{"activation": "geglu", "positions": "rope", "final_lr_fraction": 0.03, "train_tokens": 159500000, "dataset": "wikipedia_en"}
Each number is 128 + 24 x the weight over its row's rms, rounded and kept within 0 to 255. Layers, rows and columns count from 0. The size above them is the row's rms in percent of the matrix's.

# layer 2 MLP up, 512x192, rms 0.0841, rows 229-366, columns 0-47
size [101  85 102 100 110  96  98 106 108  84 100 104 103 108 111  97  96 110 106 100  91  95  90  99  88 115 112  96  87  92 102 106 101  94 110 107 104 113 100  97 111 102 103 116  89  97  94 102  94 103 114  87  85  90 112  93 110  93 115 107  90  95  97  98 112 103  87  87  88  82  82 104 109  93 101  94  97  90 112  87 102  99 101  81 100 108  83  80  86 109 124  84  88 117 118 119  93 105  94  82 120  86 103 120  99  94  99  93 105 101  99 105 103 112  98  92  92 100 103 104 120  94  96  95  93  97 110 111  86  98  83  95  90  99  92  95 115 114]
[[ 85 146 128 118 117 116 124 141 106 100 120 124 122 116 135 162  92 139 162  84 172 102 103 119 113 120 126 148 147 130 124 150 125 163 136 198 164 139 139 133 145 124 135 104 124 132 111 127]
 [169 140 154 132 150 142  62 151 147 141 141  88  92 128 102 136 163 104 106 148  77 109 179 132 130 124 109 128 130 145 112 165 137 145  87 152 117 117 107 132 133 177 108 139 138 161 104 126]
 [126 119 134 153 146 159 127  75 113  96 122 175 111 132 112 103 121 106 108 149 135 137 144 155 153 126 107 115 110 177 124 140 130  93 116  94 129 133 162 138 142 153  94 196 138 137 105 169]
 [161 134 145 129 113  73 125 127 139 163  95  87 143 111 141 148 148 135 140 161  70 148 187 136 128 156 126 141 117  95  97 137  99 104 108 101 104 125 138 156 146 126  95 107 146  98 122 134]
 [143 127 108 141 133 165 132  97 138 100 136 132 118 140 101 145 144 102 122 145 124 172 156 128 113 181 145 143 119  89 100  69 143 168 152 134  99 107 136 122 149 117 165 140 155 129 124  97]
 [120 136 128 157 118 119 132 105 118 101 101 109  99  87 109 140 139 141 155 136 117 100 130 127 152 121  86 100 122  95 102 180 123 110 152  81  76 146 134 144 150 162 131 111 114 155 135 158]
 [152 117 133 133 156 142 133 155 146 134 124 146 126  95 138 128  87  83 121  90 137 120 123 155  80 167 118 149 120 106 136 125  98 164 141 120 157 166 114 150 103 146 169 171 122 163 143 167]
 [ 76 172  84 115 124 101 139 142 134 124  95 147 161 101 128 142 106 130 129 129 109 177 122 148 116 151 137 113 101 124 119 111 139 146 128  99 101 111 148 161 119 138 151 120  90 101 152 100]
 [159 142 132 133 146 119 136 134 112 138 128 143  82 106 137 150 112 139 156 105  98 132 185 105 152 147  87 151 136 121  95 160 115 116 180 118 104 119  78 168 152 142 129 164 142 114 118 105]
 [181  96 118 114 120 131 138 149 181 103 141 124 153 171 135 106 166 143  80 106 149 105 138 155 122 147 136 172 139 128 161 137 118 123 142 136 171 129  76 136 156 153 112 107 181 121 134 119]
 [124  98 117 116 109 137 127 155 126 104  98 112 165 145 156 102 133 134 114 137 129 132 131 128  95 108 102 173 101 117 136 165 117 151 138 164 130 139 132 146  92 148 149 132 147 152 141 179]
 [118 135 123 148 140 127 108 122 144 116 114 168 134 175 108 151 127 158  74 160 150 135 136 130 136 139 134 111 117 114 124 107 126 123 137 149 136 117 125 117 155 122 137 158 138 126  80 133]
 [107 131 131 160 176 132 116 137 166 105 131 139 134  86  98  82 130 157 131  89 140 132 102 137 111 139 104  77 123 149 120 130 140 118 104 110 129 109 153 135  73 107  96 138 151 115 162 132]
 [140 145 137  95 142  95  98 131 131 146 101  97 141 161 134 132  91 120 136 135 124 118 131  50 157 136 132  93 137 164  84 128 117 124 131  99  95 130  99 157 105 148 155 143 137 143 109  82]
 [101  92 158 132 155 180  93 124 153 151 134  75 139 145 126 102 112 166 104 138 172 140  74 112 133 161 141 106 113 122 114 129 139  97 175 110 114 122 144 114  91 163 191 112 148 123  65 106]
 [124 116 145 124 163 126 141 169 143  89 127  94 114 123 128 140 104  73 135 154  99 125 137 153  92 131 149 139  98 161 130 134 114 115 155 125 133 151 156 140 137 103 138  86 151 141 164 171]
 [129 127 140 154 133 160 132 131 112 100 123 140 151 126 124 110 135 157 144 143 152 118 111 102  84 158 173  97 170 146  72 136  96 134 129 121  97  46 128 123 124 172 137 100  95 101 140 167]
 [151 139 147 120 152  90  93 134 132 138 121 141 132  93 119 103 120 110 106 115 108 119 121 120 115 118 122  96 117 108 135 163  72 144 163 147 139 114 162 102 140 171  83  82 148  97 124 188]
 [124 120 160 147 128  98 102 153 149 104  95 162 120  85 159 153  73 109 108 109 135 197 100 134 108 172 113 118 113 179 112 139 132 136 149 119 133 117 160 175 122 141 136 152 128  90 111 115]
 [158 138  94 115 110 121 132 138 100  98 133 106 146 116 113  99 130 170  96 164 127 146 149 138 114  97 123  85 133 128 138 121 142 138 147 151 105 102  90 176 123 168 142 136 145 127 102 146]
 [123 129  94 122 113 125  80 136  81 101  92 124  95  93 123 150 100 131 101 101 131 159 128 118  84  96 155  89 155 108 127 106  92 122 159 131 128  98 129 139 179 127 130 122  99 149 148 119]
 [101 136 138 167 118 131 113 170  76 137 138 141 142 143 139 119 105 123 112 133 111 155 143 161 126 115 155 132  78 164 112 126 129 121 166 119 147 125 138  92 140 208  96 163 154 117 142 104]
 [160 102 137 153 143 112 126  95 136 116 106 125 113 145  99 119 124 128 133  96 130 121 135 147 135 142 105 133 170 160 141 126 118 132  98  94  71 106 142 160 137 145 115 124  98 129  99 132]
 [130 133 101 104  89 101 178 147 159 166 110 145 149  87 113 152  89  87 162 114 114 134 135 164 104  97 104 116 135 101 137 126 106 105  94 179 120 151 106 122 108 125 148  93 144 153 117 137]
 [ 96 113 130 137  96 110 130  82 144 151 100 149 123  90 118 145 116 150 141 117 108 141 159 102 159 148 158 129  97 101 132 157 109 144 116  93  93 137 168 158 148 126 166 119 140 131 143 123]
 [123 111 138 127 158 124 165 150 108 149 166 105 116 161 128 134 165 116 135 156 159 138 118 143 102 114 119 152 172 120 111 170 126 160 114 157 162 146  96 152 147 144 134 178 150 138 122 129]
 [147  84  96  94  89 139  92 118 126 148 124 114 136 116 153 156 144 124 144 114 106 144 136 134  85 108  83 170 151 117 141 167 134 131 188 138 126 169 151 132 109 147 161 113 107 136 113 104]
 [158 106 120 120 155 148 152 138 148  65 103 150 175 107 135 165  85 132  62 149 121 111 133  94 103 114 162 128  93 141 106 122 113 150 167 129 143  71 153 122  89  97 136 183 115 101 102 129]
 [169  90 124 126 156  80 120  96 111 136 105 152 138 171 169 171 102 157 149 142 151 122 123 169 111 126 160  98 143 161 124 141 151 139  84 161 114 108 148 134 122  94 151 112  85 156 161 143]
 [148 138 119  74 119 121 174  65 146 150 115 148 143 162 139 128 158 158  89 121 134 119 127 132  87 118 117 154 131 124 144 142 105 173 114 123 114 131 106 141 114 110 117  89 139 122 101 143]
 [148 169 121 140 120 140 160 120 152 130 124 143 144 138  46 134 134 137 123 120  98 109 151  93 105 155 136 117 163 122 110 119 121 172 131 159 126 127 165 136 126 111 110 114 118 139  79 127]
 [137 137 125 104 173 182 122 102 130 170 112 127 112 118 130 119 124 111 151 149 128 144 127 151 123 153 134 114 123 135 102 166 110 132 119 158  73 122  99 152 134 137 147 138 173 140  90 118]
 [132  93 103 143 132 102 149 116  85  81 102 128  94 187  87 138 111 155 144 136 102 100 107  80 151  93 100  99  98 135 105  97  99  99 107  82 110 194 127 142 142 153 128 116 140 131 107 159]
 [128 129 130 128 164 139 157 158 109 113 114 141  86 108 104 170  89 101 104 141  71 120 147 116 104 171 183 143 134 134 118 131 131 164 144 116 138 142 153 138 133 131 106  99 145 107 114 118]
 [118 102 107 186 100  94 156 123 137  97 127 102 109  80  92 122 103 161 123 158 138 153 151 127 145 128 102 177 113 101 145 113 103 122 144 157 147 113 155 142 126 112  99 167 108 107 167 130]
 [ 97 127 142 181 139 123 122 144 113 132 115 123 129 115 124 122 145  93 120  98 160 140 138 112 119 102 141 140 180  77 145 131  99 102 145 110 129  94 140 110  87 117 135 121 121 121 130 148]
 [ 98 137 117 155 143 126 106 158 164 172 145 115 125 131 100 145 128 156 132 111 166 156 136 105 164 149  86 125 131 142 121 142 115 128 133 157 155 130 119 133 113 145 138 130  87 138 107 181]
 [117 117 142 119 150 179 126 118 109 103 150  82  82 124 130 129 118 105 129 109 135 131 134 146 159 124 117 158 126 144 101 103 107 138 125 163  89 137 101 142 163 114 130  88 158 124  96 132]
 [ 84 169  89 124 129 141 103 159 148 132 132 136 142 133 129 151 100 124  99 140  74 112 158 126 135 112 154 147 124 143 112 166 149 147 123 158 115 117 126 156 109 106 109 130 122 142 122 130]
 [112 107 139 115 104 127 109 144  89 117 145  96 102 121 145 135 102 172  99  92 158 143 119 111 128 120 136 164 134 139  84 161 157 165 132 140 140 116 133 116 114 162 113 133 156  79  98  87]
 [163 119 147 122 134  85 109 143 100 134 127 116 104 165 139 145 119 122 154  96 148 162 158 104 114 101  95 100 126 198 145 152  98 125  92 114 132  99 108 134 160 164 126 140 123 174 164 185]
 [ 93 138 114 101 115 113 122  92 139 155 127 105 161 150 128  88 183 155 106 128 123 117  90 137 136 130 163 121 139 131 135 107 143 147 145  73 153 104 118 144 141 116 108 113 131 145 134 124]
 [135 115 150 143  94 166 117 118 132 121 118 150 127 107  79 144 142 109 142 141 138 136 114  94 113 123 165 133 131 118 111  77 131 126 132 142 134 132 142 120 202 137 144 132 133  73  64  91]
 [100 107 120 143 122 102 129 102 115 112 117 133 117 131  77  94  96 134  84 136 120  86 134 106  97 137 142  90 149 114 147 119 128 167 103 106 107 122 219 121  93 120 133 161 104 105 128 133]
 [159 119 153 147 136 105 144 150 145 142 139 100 130 135  84 113  96 161 124 157 130 157 138 122 134 125 120 105 141 116  74 139 133  96 108 137  99 158 101 103 147 155 188 144  58 136 113 179]
 [182 147 109 141 156 119  86 145 114 141 148  95 126 110 135 150 139 129 116 154 173 101 129 124 164 190  90 155 127  94 168 117 143 123 159 144 104 162 135  88 148 115 137 108 147 139 104 119]
 [111 117 137 134 147 133 117 125 111 172 148 166  93 123 153  93 140 148  99 150 118  87 112  96 178 133 137 163 144 115 159 161 135 125 147 124 138 135 180 118 110 152 113 167 136 137 101 161]
 [130 118 111 127 148 137 120 149 147 141 119 137 101  84 110 103 121  78  41 108 123 156 139 116  91 102 141 129 154 128 119 102 148 126 160 166  98 130  84 132 161 184 105 122 101 104 136 160]
 [ 87  80 122 129 128 141  87 175 137 143 131 113 143 148 127 147 139  95 136 150 117 107 153  97 166  57  92 157 104 104 138 112 141 148 124 159 116 130 133 103 153 169 107 107 133 119 162 142]
 [114 159  83 133 147 136 132  95 109 108 126 173 152 126 132 169  95 117 110 117 103 127 159 142 132 129 132  53 145 153  97 120 144 151 111 168 152 153 121 134 128 141 114 111  99 132 116 160]
 [111 145 105 126 108 107 127 148 137 136 114 170 102 134 141 124 150 112 160 152  99 118 107 149  82  65 128 128 121  92 139 143 106 137 142 154 130 118 117 144 103 164 138 103 119 127 120 146]
 [145 132 177 122 122  97  63  75 145  73 143 113 167 192 103 137 134 156 116 122 122 124 128  90 123 178 121  81 151 118 103 116 111 173 147 127 109 121 100 122  95 122 114 111 137 145 141 100]
 [121 139 147 148 105 133 119 135 105 109 133 175 100 158 126 142 127 124 174 105 127 119 125  66 142 104  74 152 188 127  96 150 119 195 175  77 126 144 120  93 103 148 138 140 154 130 115 111]
 [152 121 109 200 136  84 161  96  94 151 152 181 102 159  79  82 143 123 148 141 119 129 113 124 134 101 123 130 185 112 112 116 127 133 170 111 107 129 123 116 101 153 157 135  95 117 103 143]
 [102 126 128 155 106 122 106 143 122 108 112 145 129 127 120 112 181 140 168 107 150 160 107 146 190 155 154 185 146 132 121  89 137 164 107 139 160 119 158  49 144  98  99 121 149 143 131  95]
 [ 82 128 105 108 136 135 141 140 131 110 125 162  88 148 136 137 137 147 108 159 142  82 108 135 175  98 126  93 145 128 107 157 129 153 112 143 118  77 112  95 165  75 157  65 150 173 144 133]
 [121 141 100 111 136 134 152 143 172 144 101  91 148 150  96 156 123  87 130 129 112  87 125 175 176 163 154 122 113 100 158 105 120 130 121 117 147 149 166 138 136 117 133  93 154 144 105 140]
 [111 144 106 107 123  72 160 124 148 153 102 112 102 141 151 143 111  77 145 113 102 119 132 121 162  74 116 117 116 117 171 124 115  84  94 116 124 153 133 167 103  88 173 112 154 131 139 135]
 [133 119  90  93 101 116 125 123 145 112 142 140 133 110  87 144  69 159 132 136 147 145 163  85 145 104  91  87 102 108 113 119 145 129 114 140 130  93 133 134 117 144 124 174 101 143 131 122]
 [158 127 147 146 123  90 134 100  94 128 129 132 132 119 157 148 106 162  80 139 111 104 144 111 138 123 104 138 160 142 112 146 129 123 162  76 104 135 114 136 148 110 153 158 134 147 116 174]
 [135 130 123  98 107 172 123 160 125 162 139 136 153 131 122 109 103 141 165 171 122 120 132 105 123 113 118 152 167 135 146 150 167 111 133 140 106 121 159 156 123 143 130  90 143 127 102 160]
 [106 117 112  80 139  80 175 106 169 109  77 119 109 107 113  94 136 141  70 129 127 118 152 133 147 159 158  73 169 124 115 109  87 142 113 113  87 105 141 130 123 116 133  93 131 132 132 164]
 [123 110 125 127 118 142  88 123  86 125 139 134 109 136 133 138 173 102 125 152 131  87 124  92 152  76 111 126 140 116 135 127 131 127 100 170 158 175  78 133 152  77 138 105 148 133 101 119]
 [180 130 138 132 148  92 110  93  95 132 126 125 133 180 140 125 123 103  94 130 149 118 127  97 129 130 107  88 128 136 122 133 164 110 164 100 161 104  98  73 114 137 107 129 135 115 136  83]
 [127 104 138 102 109 180 119  97 116 151 129 140 125 125 115 121 125 117 119 144 127 121  79 119 130  88 144 142 120 129 108  83 145 129 149 121 145 143 110 150 131 160 136 138 129 113 148 123]
 [142 121 132 130 133 125 152 161 155 136 125  94 140 153  88 131 109  52  99 134 116 127  97 126 124 138 112 123  85 146 121 170 104  97 117 124 110 143 155  84 125 133 114 107 139 108 131 185]
 [156 164 110 151 153 114 116 153 131 123 114 131 154 104  86 167 149 129 135 142 161 136 113 175 137 103 147 107 140 134 178 126  87 108 141 141 119 119 169 124 148 132 139 135 150 111  97 113]
 [147 141 147 137 109 134 103  99 101 110 107  99 110  99 115 103 111 130  89 139 173 139 146 146 143  63 108 138  96  82 139 131 158 102 161 107 144 139 110 116 115 114 129 114  84 158 109 146]
 [161 121 122 172 138 155 162 109 119 107 133 130 139 144 134 146  99 166 112 148  94 122 101 172 129 133 105 122 146 129 164 133 124 125 141  88 158 124 141 142 130 112 153 118 123 159 144  86]
 [117 101 129 128 117  99  91 180 143 132 102 132 168 133 149 156 128 151 178 107 152 148 103 140 116  96 152 129  95 123  82 101  92 125 150 126 150 105  82 119 121 124 106 124 144 178 124 147]
 [104  76 115 114  78 119 150 156 160 129 130 137 138 108 139 131 140 139 127 155 128 167 137 121 142 141  90 173 143 113 112 145 148 114 164 145 102 132 109  97 152 152  95 132 151 130 116 126]
 [145 108 155 122 122 106 115 159 154 142 113 123 133 126  99 131 147 130 144 153 150 121 144 127 154 155  91 158 148 174  90 143 146 129 128 167 156 171 148 161 135 144 141  85 156  84  99 133]
 [132 160 122 194 113 178 100  98 143 133 133 153 132 150 148 164 140 131 101 138 123 130  64 148 128 137 102 134  80 119 106 163 130 137 146 129 143 142 144 114 167 114 124 140 143 132 167 141]
 [146 126 133 153 121 118 147 100  86  92  96 105 142  99 151 153 161 147 100 154 104 158  98 131 111 119 135 149 117 159 146 109 135 113 136 146 158 142 117 117 124 147 117 151 117 129 148 128]
 [119 111 136 131 151 150 133 143 142 147 148 137 116  95 143 128  70  94 115 136 154 190 145 136 144 204 165 122 160 169  78 103 147 133 114 121 150 110 160 106 138 120  86 154  52 153 135 150]
 [147 139 149  86 136 186 166 103 137 133 115 128 125 137 118 143 133 118 143 142 123 116 147 124 140 118 126 119 174 136 126 111 118 118 129 124 159 144 157 110 106 187 166  99 119 101  98  89]
 [115 173  75 141 137 117 115 113 105 160  97  96 148 130 108 113 123  97 108 118 117 154 138 117 138 132 148 101 209 146 169 102  83 124 129 133 121 105 130 104  83  99 145 119 101 112  99 124]
 [153 134 122  85 114 115 104 146 109 160  98 108 116 159 160 126 150 118 122 135 147 127 130 136 166 122 157 118 157 136 141 106 148 104 147 133 167 129 127 154 131  98 148 152 123 140 137 137]
 [161 125 129  95  89 136  70 130 165  88 120 104 115 109 122 133 102 164 143 145 146 128 136 119 141 118 116 137 164 160 156 123 120  82 141 146 165 135 146 133 129  88 130 149 109 113 136 119]
 [109 114 112  86 155 135 130 131 187 110  90 113 112  99 135 146 145 142 154 141 150  97 109  93 174 153 140 134 137 122 123 101 104 124 105 162 122 132 147 130 102 105 139  89 128 152  97 104]
 [ 91 126 114 105 145  99 149 144 117  96 120 104 157 121 129 193 120  93 119 111 158 108 147 150 147 139 116  87 137 111 177 184 132 161 124 140 139 134 111 121 166 135 113  78  97 136 144 127]
 [142 138 116 143 115  89 137 157 123 178 155 109 131 135  84 122 138 119 129 153  85  80 131 178 106 119 148  82 108 143 141 171 126 155  87 173  93 122 100 125 110 127 144  78 143 153 160 116]
 [136 165 110 132 142 145 142 147 120 142 135 145 133  86 143 138 134 132 128 152 117 142  92  79 165 141  84  96 147  91 151 120 124 188 133 189 114 107 128 145 154 145 163 122  90 105 102 130]
 [108 136 141 148  95 114 136 134 113 114 135  96 145 110  76 124 126 130 126 141 115 117 153  92 126 144 173 138 175 128 129 141 132 131 105 113 124 132 169 131 129 139 115 127  64 114 139  78]
 [ 99 125 152 127 117 117 101 117 115 164 130 162 142 117 138  99 125  95 126 114 124 117 110 143 157 148 134 133 161 139 150 102  97 159 102 138 112 108 150  99 120 144 134 143 117 138 140  80]
 [153 139 111 121 113 137 129 115 127 150 120 130 159 110 167 147 164 166 112 110  94 122 107 118  97 100 122 136  89  92 181 134 144 110 132 133 137 109 139 169 139 120 116 151 117  99  82  95]
 [166 168 154 118 139 142 138 105 110 156 122 128  64 109 106 125 152 117 131 136 129 142 107 137  92 149 149 110 158 138 101 117 136 126 141 118 150 145 130 140 118 151 120 128 121 136  94 130]
 [107 129 117 121 112 122 109 139 122 115 103 147 129  84 135 130 102 117 156 118 170 105  65  91 143 157 127 137 124 112 148  88 130 156 134 127  86 144 143 126 123  76 155 121 148 135  82 154]
 [101 137 107 134 127  70 136 159 162 150 112 138 163 134 143 117 124 157 114 183 149 101 109 127 136 134 126 139 114 112  64 121 118 141 124  73 103 128 127 125  98 161  98 113 171 155 113 102]
 [153 136 146 125 134  91 138 130 138 134 134  73 149  88 115 123 122 109 158 103 135 139 102 124 127 172  80 157 112 143 114 125 152 125 130 114  78 130  88 112 132 132 111 134 119 111 140 147]
 [140 142 129  95 134 167 128 135 106 113 120 131 145 102 163 136 162 125 157 101 154 129 101 108 114 101 143 178 173 125 137 119 112 100 137 181 129 138 148 113 138 121 131  59 141 102 104 102]
 [134 156 131 111 134 125 143 144  89 142 121 183  80 147 157 118 154 109 137 132 102 164 111 132 160 134 145 105 148 159 122 155 142 103 181 111 129 177  79 126 147 106 101 138 129  99 117 128]
 [ 99  87 101 171 138 114 114 163 137 137 135 130 103 132 155  83 112 142 110 136 115 164 167 147 130 126 119 140 131 139 135 163 109 115 153  46 160 104 140 109 114 125 150 132 124 136 168 127]
 [146 171 137 125 121 150 144 144 148 119 123 133 122 114 169 128 104 109 116 125 139 108 138 136 121 136 121 123 128 139 158 149 112 155 124 112 106 178 130 102 123 125  88 117 147 127 144 126]
 [ 88 148 101 138 149 114 206 155 143 165  98 120 142 126 129 123  88 118 164  98 129 139 128 145 100 120 112 161 128 156 147 128  98 106 136 114  73 120 109 128 107 119 174 115 146 111 160 139]
 [120 130 130  85  96 132 128 163 100 108 115 117 119 130 152 141 112 146 111 140 170 124 150  95 121 116 151 130 156 104  96  99 135 114 130 132 102 107 157 137 126 114 128 132 163 133 132 149]
 [140 149 131 133 104 105 148 109 159 121 113 130 115  67 123 108 101 145  79 159 143 145 139 144 133 155 149 142 119 144  71  78 119 171 131 158 157  97 137 137 164 126  73 134 124 116 115 101]
 [126 155 147 151 136  98 132 123 111 155 172 128 142 165  99 111 152 121 105 113 130 115 140 142  85 126 138 143 140 123 144 163 130 150 147 155 121  88 102 113 140 129 124 189 126  93 127 112]
 [156 118 140 122 163 107 109 140 162  85 129 133 144 130 142 119 150 151 112 121 144 133  93  89 162 158 158 100 102  96 126 135 130 110  86 180 149 122 123 180 107 117 113 176 118 160 119 122]
 [125 130 139 149 140 152 115 128 146 121 104 114 177 136 148 106 164 161 141 117 112 154  84 159 127 134 161 137 102 121 136 128 146 136  84 170 140 168 101 130 144 139 125 128 155  74 113  76]
 [112 147 110  93 128 127 120 104 117  63  93 149 108 118 119 142 159 126 134  95 131  84 122  97 140 117 148  72 105 186 126  82 128  92 145 132 162 106 130 145 136  76  99 105 142 129 128 160]
 [131 140 134 126 201 162 134 145  71 147  91 116  96 115 144 154  96 112  85 120 100 144 136 156 135 134  90 161 105 170 127 129 137  97 115  94 112 134 135 124 115  91 134 154 116 181 193 131]
 [161 139 113 126 117 151 123  92 147 104 110 136 121 142 125 163 115 148  92 138 138  86 131 119 116 132 136 136 136 113 116 111 123 146 188 133 111 160 144 149 119  68 101 144 123  80 124  69]
 [131 131 123 135 130 153 118 126 130 141 150 136 100 104 165 120 153 118 154 163 140 141 105 132 125 115 119 160 188 110 150 121 134  98 111 161 105 147 160 149 142  99 144 142 101 111 155 157]
 [128 126  65 135 133 103 140  77 124 127  88 151 113 118 176 126 137  86 127 112 115 162 159 136 142 111  94 129 138 101 106 185 147  98 125 127 150 151 146 133 143  93 123 103 148 126 165 163]
 [136 124 120 156  89 133 121 156 152 108 140 104 107 147  90 103  84 113 107 156  88  94 149 122 129 123 151 168 174 102 132 105 101 140 160 133 125 138 111 138 131 129 137 176  95  71 118 145]
 [ 73 134 123 118 122 139 185 141 107  96 148 132 100 175 157 142 119 127 147 123 165 112 167 128 141  83 100 103 148 130 118 126 111  94 109 117 171 118 146 128 153 102 146 113  99  93 158 133]
 [189 151 127  94 114 161 151  92 125 136 108 112 143 132 153  78 130 149 126 128 102 149 131 155 158 167 141 140 109 148 111 138 122 131  87 113 113 102 175 130  80 135 134 136 111 137 147 141]
 [116 131 113 175 120 177  89 152 150 144 105 118 133 171 114 115 120 174 105 145 164 162 141 101 129 124 117 121 109 146  92 136 133  91 148 172 159 151 110 119 146 126 218 172 127 137 126 132]
 [128 134 184 117  91 154 121 130  95 176 130 149 116 135 130 123 182 125 136 146 143 128 108 110 119 127 126 134 159 108 160 127 125 125  87 127 117 123 130  97 103  91 104 146 111 119 126 120]
 [113 119 133 152 115 119  92  81 123 163 156 111 126 157  82 126  99 160 109 151 111 122 148  99  91 116 125  96  95  91 115 140 118 157 103 125 115 128 165 110 116 144 121 116  95  97 130 145]
 [141  87 135 113 142 103 155  95 108  73 130 171 143  81 174 118 132 196 146 145 119 110 123 146 124 168 168 120 146 139 141 162 118 141 128 141  82 151 123 141 128 138  96 128 155 106 145 115]
 [120 114 134 114 136 108 185 129 108 154 126 150 172 156 100 148 115 174 109 169 115 116  85 160  96  98 163 124  72 116 129 131 102 116  74 165 106  82 134 109 131  90 153 120  90 114 126 144]
 [130  87 137 129 108 127  71 114 122  81  97 116  81 137 182 154  98 133 114 109 131 136 116 128 116 131 150 140 103 115 132 102 117  99 133 149  95 122  97  99 178 113 106  73  92 164 144 130]
 [125 190 126 119 113  96 141 121 109  88 111 116 114 159 146 155 182 150  77 133 138 114 158  80 145 116 134 134 137 135 106 114 160 164 116 118 140 121  98 122 105 139 105 121 108 121  83 113]
 [143 117 116 101  84 103 179 133 119 134  80 109 118 113 154 142 139 111 101 120 138 137 114 180 107 153 140 160 131 146 112 101 157 135 144 138 135 140 175 114 155 151 136 172 111 124 115 107]
 [133 120 134 166 134 118  92 119 195 144 125 127 159 142 108 101 174 133 109 146 128  95 147 139 106  94  91 162 133 153  90 187 168 105 107 125 142 101 118  95 138 162 133 167 103 115 118 135]
 [148 129 124 141 149 148 156  58 152 174 127 179 123 162 101 109 136 138 115 174 104 104 119 112 105 133 113 179 170 148 127 120 144  94 132  81  84 103 141  81 100 139  82 156  99 124 129 112]
 [147 113 144 127 156 144 139 142 125 114 115 159 106  71 128 142 119 113 184 102 146 122 148  98 134 171 107 152  95 125 125 110 141 128  99 135 120 127 130 149 150  97 127  77 157 181 110 139]
 [138 133 110 124 179 146 136 103 107  91 117 134 175 144 116 140 113 125 120 157 137  93 174 139 104 150 123 119 144 150 147 138  80 155 122 107 137  91 157 122 116 169 150 156 108 149 166 137]
 [155 120 156 108 150 117 161  95 135  94  95 150  97 142 149 204 131 138 100  79 155 122 115 147 156 119 132  83 128 148 123 127  71 203  99 120 150 138 117 173  96 101 109  97 156 152 153 143]
 [104 100 116 148 140 100 131 172 101 149 127 145 137 154 122 132 128  87 153 117 126 123 107 146 122 144 121 123  92 120 189 123 114 131 127 113 106  72  88 125 144 103 116 102 128 135 138 130]
 [150 159 131 162 142 128 167  80 130 125 117 112 102 116 130 114 120  96 158 129 102 101 124 108 104  69 159  94 141 140 145 165  95 114 128 100 157 129 145 159 160 159 161 100 108 106 125 145]
 [117 101 122 123 131  99 123 116 114 124 135 123 144 143 159 156 101 140  86 115 140 152 119 106 125 124 109 162 121 131 119 154 153 157 183 168 107 108 165  92 167 127 110 132 114 101 160 140]
 [140 115 137 144 131 161 127 117 111 136 114 150 126 124 144 102 104 160 149 118 103 154 126  98 109 159 146  90 132 117  93 124 142 149 157 124 136 129 111 150 145 122 140 121  92 125  95 125]
 [146 147  88  99 120  88 146 129 118 128 143 103 142 142 155 144 142 152 115  97 126  95 158 172 135 153 138 147 137 128 162 174 120 151 146  96 163 119 122  90 104  89 112 111  91 125  94 105]
 [105 128 127 120 164 128 166 121 123 127 135 124  62 172 154 123 108  98 128 144 140 110 122 133 133 132 106 111 145 156 130 164 120  97 130  92 151 130 180 120 122 177 145 145 125 118 117 113]
 [158 149 124 129 157 139 128 145 155 155 147 185  79  96 129  99 169 116 125 131 150 155 117 134 141 125 125 143 161 129 156 140 136 121 132  88  88 133  92  89 107 139 135 152 180  96 112 132]
 [ 93 118 133 149 137 146 129 162 153 121 154 130 110 139 173 168  91 104 121 166 132  72 150 122 153 109 100 176 175 153 142 158 114 109 114  90 147 110 166 143 132 159 138 125 159 152 143 170]
 [109 137 116 161 159 154 113 119  89  99 154 132 112 183  93  97 140  98 119  73  96 118 140 112 152 146 137 138 119 119 131 114 115 125 115 113 134 114 118 137 152 140  91 111 117 113 140 113]
 [ 98 128 137 126 130 130 122 128 116  97 117 171 180 131  99 113 131 109 128 170 116 108 103 129 132  96 109 116 120 127 163 178 147 107 136 129 115 123 160  95 120 101 103 112  98  99 123 124]
 [128 114 116 133 102 105 105 143 125 148 168 140  99 121  85 150 176  99 121 106 124  87  97 122 124 158 137 175 116  90 110 101 134 157 139 164 109 168 162  97  92 139 163  86 157 138 116 103]
 [165 161 118 108 101 166 136 161 120 132 134 143 116 118 142 108 137 122 131 136 186 138 101 118 178 143 140 148 131 151 168 102 163 144 132 129 163 149 109 122 115 105 125  95 164 153 122 145]
 [122 158 113 131  88 147 135 128 151 139 147 157 163 149  94 129 153 113 150 124 121 105 120 136 147  90 105 152 136  83 197 151 156 177 158  96 158 138 127 122 108 104 173 139 153 127 128 105]
 [129 118 103 158 122 130 115 115 103 103 103 128  88 125 155 166 107 182 177  94 109 112 150 148 168 117 131 110  97 142 174 105 100 110 104 119 135 120 173 163 147  79 136 133 117 117 123 130]
 [118 130 131 162 130 146  81 159 160 143 137 130 158 126 104 139 101 129 137 135 148 146 111 134 124 155  88 127 163 143 125 150 155 111 129 138  99 118 137 112 108 122 112 151  60  66 165 130]
 [ 86 102 105 158 114 141 127 136 148 119 159 135 107 146  91 138 130 120 112 160 110 122 147  95 142 153 144 163 159 128 147 133 116 168 113  94 160 120 207  87 118 142 182 107 147 103 123 137]
 [134 141 149 176 124 181  84 113 158 102 135 130 116 108 152  88 155 116 130 115 137 122 114 116 151 132 140 149 134 178 160 147 175 110 139 151 143 154 177 131 129 127 102 170 130  94 132 125]]